From a checkpoint of a small transformer trained on Wikipedia: tied embeddings.
Each number is 500 + 25 x the weight over its row's rms, rounded and kept within 0 to 999. Layers, rows and columns count from 0. Numbers have three digits each. The size before them is the row's rms in percent of the matrix's.

# layer 2 attention output (transposed), 128x128, rms 0.113, rows 122-127, columns 0-127
128:510511487535513472514499459497430545515520516503514560477476462495498516502506482498492468443492525484530503502488485571478493469470492510509519524550489509474495518497498543531499513478521473511497530495482527488503570461516497462521499471498454495538515526525512499510487494492526520478471525488477456495485451466493486518549493477518492518511533489528501513501510483514504542463484
103:498502479517502606497514487491440489495527489476492502503493517482485526476495504511458485531511509483517487513525504500532492505496487485501506470519499505476470502485494494470492498507484500486518509508365493517498515486498499460485474487519510524505465527546518517530483505474506483498495504509518515514492489504485507501619489497516501501518482495512484491465489513489508516498488
099:492498453514500647520492498474519503475492517482501491497499493457481514489492472480424497520510530469502513522496554546539480474517496486455487519546481483456493484521484476528471481521475480486510525480524475519518511479524496494476485505525499483509475479495510500519484490515482466519511495522483523469495497492479493504525525501510476491494481488543529501481516492477514508503489
125:517507495535495504490501466496412490487535499521482505513477495499504509492513513520478458508493502484520486487491488483496502512487516497524502474511503506502461521509497518487497488518466488499500514500344507505486509503497509451515483490512511522512504511539504516503514507485524506503481505489500503517511510502503515492634505497517491510502505498503505507460503506503493538495500
107:482513497454480535516505532486590479486462491496511498484533511504515500499483486492487522512509490501488500501528517511512506491521491492462487538503489494497534483509470490505476478490503505502517483497661492493494494484496492528490511504516490520504497497439492494482497489500483481496506506511500486500507488482473490523394514505471499485512473503507509486516510505489507476516493
093:546520518541519467482485448504431507539516511461514545503472507479494537473478494496489472487515541499522484551474507503497508521495505513503527499518480496479480513475510509489506509510478505502505538493419511509487544476507503470496465464491527508499502529582464528538498501490512506498479504495501498470460485502507491499593502468512483508481514505493476493474465493505518525504497
# layer 2 attention value, 128x128, rms 0.121, rows 123-127, columns 0-127
110:527489517515474510470492464490447507515551506520504446523493462515513495534495486514478481495516500505548522500487458492481535480479520466493490481536493441486511553497526548466509507522446497504491476542460509519492510503520529507506480494508514488471510474500475510468510513519484522466518498486505509514540535478498468456549529517504501498517506512475533523468469541489448539513547
121:517512508478489498483507492497498523534495488493484464466502493511498510519516496525487517486457495497499515538502445511488589485486495457499494490487486466529533566490521532508521506518449488484497453538508521519469524479501509524520467512502534493516530545489483499461482506483465507484519488502561523518556481478487469505495516531513521526483496527477449505475462497501446519506541
153:527473507531464496457492446493430490552546539522506464533466518481482498503480498531498493476517479512569523529506448472508521498506500463510494456518522460488462493477499515464519491500487488530507510492419508493500523522548517498512514501490531514485510482466470511510482505485490503512530496508497486499478502495531506486568515497529494493535508508489498485480474539478519506512530
110:495491501459527506531519565469551517473433481465500525487549469517502519537501504471508511525481515501439500474486518535479494498490502511493493524504472485498545526491524478505505537522539514461500472520571474509493481487485488544509458513529479494479501474501533502503518459486514513458501496493520521511540518455472455506447507480484506482488474478527523499496486497508479511492487
083:485484523489487498510477475545498492496544552488501487504503490547516484509466515506469498489500453470514538520483474502533469482488515485511456516444498471510471484490473481498481459518511536497524478506463489526478453519466487466517497493480467496530471518469501490475525523513439543487512471524475489529517545542468485514500469547497563503492511494538530509515481523518528487507467
# layer 2 MLP up, 512x128, rms 0.138, rows 0-19, columns 0-127
084:485527560523514425487491502511505512469512521517498524526506520506469514498471469495560502472507465497501502552506486475534530474514492513485484504527475491439474495531456506484505485488495516512541507488485490454514520477490530502487528523474507506560535473517500454470484504520475473487560545511474457496530487502499483482482518508478498494479555520461503489525530522482496490490520
099:500517561500524481469484480502503508477510486516464504527493504514553494511475520481509502471532466446505519536530488486494504490552512501489529485495510480472468496527420482485449452492496509515540538486479522478483510474473501486472507495469498528517493503489477489527552504503496484484509474483445476489482543527536488499496547501476493526515527496473550489501489557518461494476508
132:480514533506485493481541498480487483491548494500509457509509529543524483511503453470499456500483458496489513511486517487456481497520517501477531487483428449480465444525475503520509466506504503510527554512511483489496486479523450500485522505495538512496532507497522505510483550552484509458515479511466487477528480531513479519504527516454456527490525545477479465491478505527514518494488
102:498520531514449455496507485505510470478531483546497503534481545520512512488437526509510492482499467488518488529522506467508512517518484541501492491532501513441484512538451476487459520493484487500570535485477520436494505497477544459494516474474479524551523511513474477516517505501491494520533524462502485499468521511542484462497512494520488491524528502483542468510518494510481503474524
119:491496519518509466485453481486490501469513454534508512524482492506550478505471516501499506474531478455508530529522482472551492498515484498499494509509524511492487489528437488481459471495482498522565532449482532479525504466485521479480532468465498523512509508497503485507522514516504436497553503498491465477492559496504493499497515503521496542505522559457520530518503549493483503467511
100:489532565499481423477546496495496494495504495537480517538506515519473527501468468493555471483477477507542479548531492468501523482536480495488518488507502484437490469524463488474511504491465499530545509475488509460527514497495524496466523509464505508553505491492520464488477473505478473506550540524489485508519519510510488492490526478505472513499546496472504466526519520476487491471512
102:515498573542495433496517488499495489497509495520493523530483493521504513511460465517564502488498495497519475546504486479525554464550505513506492497514511471468475498509498486474513479479488469520530524480472486465514485506502538493453519512505482512548497484501505467477459466510485446513527504497497474512520549469542478478472524473502507494512548495462544463502509520515496504469485
115:470530505487498473477498512481514494485500501532526468478472477474549513482496451519511452500461506492513500530544460479528548478493506547507498496496503516445486466494484494489501517456490509548497531490496536471539502480545499488513525469488498515534477492500538511450494472476477473483485487495508498483521570533586506504502513521497505496496530481473548512521503511503508489512538
116:535470541487557494485494497502507495515544458494489480499511530558466551486504485457512482504505477495526493514515483525519506480496507491477514492469512450519494491489497486464505493528517479502504478474501493476478516486516456499487484525463485488483470460480491506550548471530493495476514495491466431494539575512505499515499533523493516487544494474492536449482520531474524515460503
092:488516549524504457500510491491497493511514489553513489523497520505518510490464480526528491477497494497510457484514485471536516497529489518475534522490531481422524459571504482471507478489485498504548487447494556458530478487507481477482501486456490512503545511530514470502488500491506479509502514506502504452518532498509465492502515470518502489470527491465535474533574513482478513493522
117:495458533472468492472501495467508466500516532481477509505528479508515476494518516476494450515506496457517526501526478504480506474542506520486508497500441488471445513513480475524510472505496491482510538489506508505498535459539450516481478496490527501503498498456519513519527491527515520450503516484481488495547493553473530487517559513456470501536541520425523472491497490521513490464487
100:509478497505521472477518496540491498509508518501470471513493566479512532491467474471568501524559494539494458556545497507542547479528498504530488489495521485502516464484506504530492516495510464472498485449510493479482520477504531489467492522502494516472515486488498511517472456509534494527492501490525476449522501504488474517506497509524455487488522495501472430463520534498455516484480
082:513497483527458480494544493481492463473489523516543497473477539530474507496493509523524491497492542542497476507513466494583525469538495528495523493516529526476507474546474509482487502477480461474548496449486512507554524492509499467488501510505507488497512438506500475526439501493531522524517521529516518453496472501476496525517514476512519487464541491507486460510505511475467476506499
104:490495540512493482468530484508504490525514521503503486550472499538513499524478504462500470475543504484503487536521485497493515508549511518492538489486474493474502496558473478482521513485495478496563517437485500450475505509520502488487522490445482524504509502486492479534535485522511505480504529457471487486488521518547484506504540465497494512509530466489572437493484553526491486472492
097:502495527537512494486540495525499490494516465494504504513486521480485524533494512479508486518507462521500430512496515487534532511576473538511547485458506511499516515523502503515479540435486449471502484450497522443473505509513528482469502503454525473500492506479503490490482510524524492521515472457490502475513519506512488518492511526523464496496529469480493447532515557538491524470492
092:498495545504490472496470468511478507481515518539533481532494528496505523499505504529520485490508437486485540535478486477492514481533498518507538479513502519502482498510477470464515560495473474555515540544503515493527518488468497449476539480446505504512574471533470509500506528532491455492526524514472471469504492460542481523493516497493479505488517512457518476512509508521512495454504
107:475519539507527490474468462492496483476549530517479506474513514469534503529464494492485487526474436505487500501455538510522499523527509480488509503491483512486458478504501500502514451486507501469506502548508511485457512495524450494492507514489528500552470531512557523503493551458494479505515429529461497469509481522515485522474501533474503456486509483477542467501495516539513531488505
107:492553521525458485480501487492497497446484534525469492556537499486522496529461509482566493527531517502503472532502514449467487470495505485525497513509464534467489529495501534499492492537488481516486514511523506483496485506476513470486512483503479480540554548510499509532464492545510453520488502500494492508477499525563514495493513493505458503508530495459503470500504466510457528447483
094:505503560516498433483514481498510483498513530509492514525498490524470543506485488489571500488512496515510492552520475480527523447535494529496518498500508483472479490515487500469503471489478474553530504474478511464509516491504474474462545489467482514553514502510493483490516495532484437529527528524486476504510528493544481524489499478506471473503550472485514441503515518489536502467474
097:489497506537507449475453458502508492488530489470532477518481479553481493472455509496498462458495509461500499497492483480497482472512497515471519517491532497525487477509484508491486446521482477514540493468487549497499503479515473478504511481452536547576517555534523487511479537490507465518531502526510479501531542520513467523494530505511463512507532529515483492503522514516513516466540
# layer 2 MLP down (transposed), 512x128, rms 0.111, rows 0-19, columns 0-127
086:535513536506528502524472538509532458471488529509507576464508477516486499474492540478526532436507458475448501526519467468499507486525519528486502502448471539543478469505520471473488497466520532504483512521551467444546502511485506473492506510482503498511491496501518456487495487535512509498522521494500518474509536500487491494464477496540518499487501514510476468511524478515537488493518
109:473506488502508620479539451477482508503537504517497500496496489501469546461524520517436451485490494470500501504496529498468483523516475508498519481492507509500469471515518499485544534521478449510491511496458482505505489511502480502479507490484483507518533521551491523524532520548478524501483504508471515506513476485518475469525485503514477488507496519521497448482496520529498535477452
150:498465533510451486490525499456488502597507481443463503497481467488489486504522502502501485493479500554503539537453481518494466499497531532515529497494519515485517506530482483480442542482507466495489455456515500501506499524507467529501467465547523515497501478496524498502496543499488490503515516480439489501520536501565496510499511524502496492531507482511489503486478487477503537512493
102:488556478509513523477504470500483540482484463497474567519481462489494541441523488494451504498477475470519530534546482494495490560496503500505513496522534522503453491500518500481539474448492510517502551496450485483515504478495485512501519486501527528457525535497530482518523522517494495542468469515457524486487474504497469514527501479522457530479488471507516517489522522494513511528478
129:480529437540494579502541483507486486466499492516507487514491540508460491476482518508499515529460462485502499525501498498531501493536480495451511508477539497497455493517456497468525491499496496512530497476432475509505486516478477492498510523513476524519507480529510497495454546504466502524546474560489504495500494499493476494551502499497505502490489523543500502505504542533513502505424
070:473507483521551491498464528486520456481528473496459490522498507500517500484463523513524500517505485504488470519542537462536509500531528546467489508463450550476455516506467468493467497519510483516523513481504484487492474490488457472504564520515500518519485471511475483505533553518534511499533529547485501484500482500512453519499480490527479431496513500499545473508487514499508462507487
067:512507535499526499495501527496487448518473477497446535525509520501482487466482540544510515476488491484486533477453524494524476449475488470503510472520519534492480495480487515431501478547557465562501517481479468512516497510543490484499530546485529496470487493508497506514515509499532491501497529525503474519504517498480455501508532482488488554483507512558503518512506478459517481528468
108:495517484474510474529469496498470551478497504464489569475506496471566539460512502516491475478502465456488547491520472497498485478512505508484508472523532502518516520520468493476526531472483548511480504538503517528491438507529543536523501500508493467491565502476544485523510516468479537483472511478499554479494480480511537527485496511512457499510485495493531506511508522527509498504514
121:515486517474506464504482509445503522515535481523518485503468485442489513552533535479488472492511534488507512525500485532483530531463510445484483497501529483484484515527441506461518500527557471495516479519500579501466556566509492533519492513464521497517470456490489519492527522498480478478509501499489477495467505503516522520490492535509494477496489517512529514476467473501511511520490
070:517503482470493492471529531497506455495503498526443491515487508545528566503517540488516523496524513491506496513475490446505506511461504444507508477496545492504480493496541514502468486532482525524506534535521487492515474500454491502511518491509504462494440484513481482510507538525506537488506478547465496509529518489481539531485491463480529526485517544421473523478510512530511510492486
117:491485522518474500501520499470494538556501435465436505509476507476497481486506518520473492468465475516521482524463470507505480544467489486508488519525501550495538518514489514502422503552509493534527482474519506503530487511496532527475499478522501471486479475508507468460522565490502473522484516525464457493494498466535536516492481493505493502512476486513510540499504489498498550526487
094:522490493516514456497484517512471501472493556519496515521507468507483482538468484563489511541461474506515509482500512488480519494471491487509506474502481518489515506527507504502464464486508505494464482468497488486506478554529539526521501499488444484503549477521505530515453548515458548510464512511530519474517497516468511480493518480477473503538514463521530561485506464483570493509500
078:541479445489516445505519506524493521497518548503458483492504496519537535547544516474542512504498509537516483515505495508471562498500481473479510464492496510565513496506522509513511535500490543512481484514504521523491483513497475513490473512496523503464429477500520522514504469514499508486514458488481512535440514443514513513492467468481543539514500517512491478491480496471519515519463
075:518489551480464508509524468490492539498477471512501489516460467499501555505478494496461489508508509485492520508534510493509512492487527453511487490512512540479465481487534512499486514515510476515517489496534513505499452444510514497451504500524512532476561514504462477448487499524508520522474531476474475557490483467515513485509517535510496489538515511442499445495540518498490554450489
086:497485529491459479485495503499539502476504499510496524519520481514458485498493499537517501507485505436506569521498505475512494478420507542498445496491548522490518531483494557489489492487512519502492467549502493546497510507481510451528508495497483542525511514497533510482512536459476441484489518500518468496497474506490523475488477544539521511527486509522436504494491474510487515520513
089:506484501509514614455522470515472518506514503501495502468490517473480507519503544509486496524516479526502535492514525482512484507525507489514524497508499488560467486458525477512527538492471533470499531473471510536523509509488463464515515490517507484514545498552483494529511478500465504482504491527445498525532479508515482466504519519480480449467497510497476483480472472524479494474456
123:487506548500518467516508514469519501524537488519491483522499512475516501518494491510493490494488483492483504506463532496531476526521543500478527505524517470445480459532507493479464517498507428494483493506494486503499529502567484522539514495519497511495517515483541526500506536491522503544518431493454481500516538467530478435493505538491506441503455453483482485503479489497487514545511
110:491488492465519495520500510504481497542507520482532544530496471485498532510501461521501494500513516445494509517497489488525474515471516463507480530450500519517523514447524486522533535487485500491482480528493469531483432490517511511521559518487508540469446457483474468497528491507515488540512514455522528516445497544516486536508517539481465452524499510505502471517533489502514513500531
088:534505472560523455500499497516488489487518476526483557517509504494499458540498484512445500484496487481479489524508510489506541528514522470530511506485526503489469506490476477492454448491562506550518482489468502494488465520457483488490527485539520553481495513482476510475519568459484486531517529492476466509434501475511492541490500509482516500490499502534490529510484520481529505510485
108:533497443510477523498514505481487385483506494495538500484506498510476522479515522511504495527497453510466506498523534499529495483507532515493518482501526484513493475480495522463556489541509522458514517504496486516481493525514493499526462436514487555536494469526500495483429550514509472498538489543482510489501532529500494511532502498482470477474503477502520522496482499491487511523506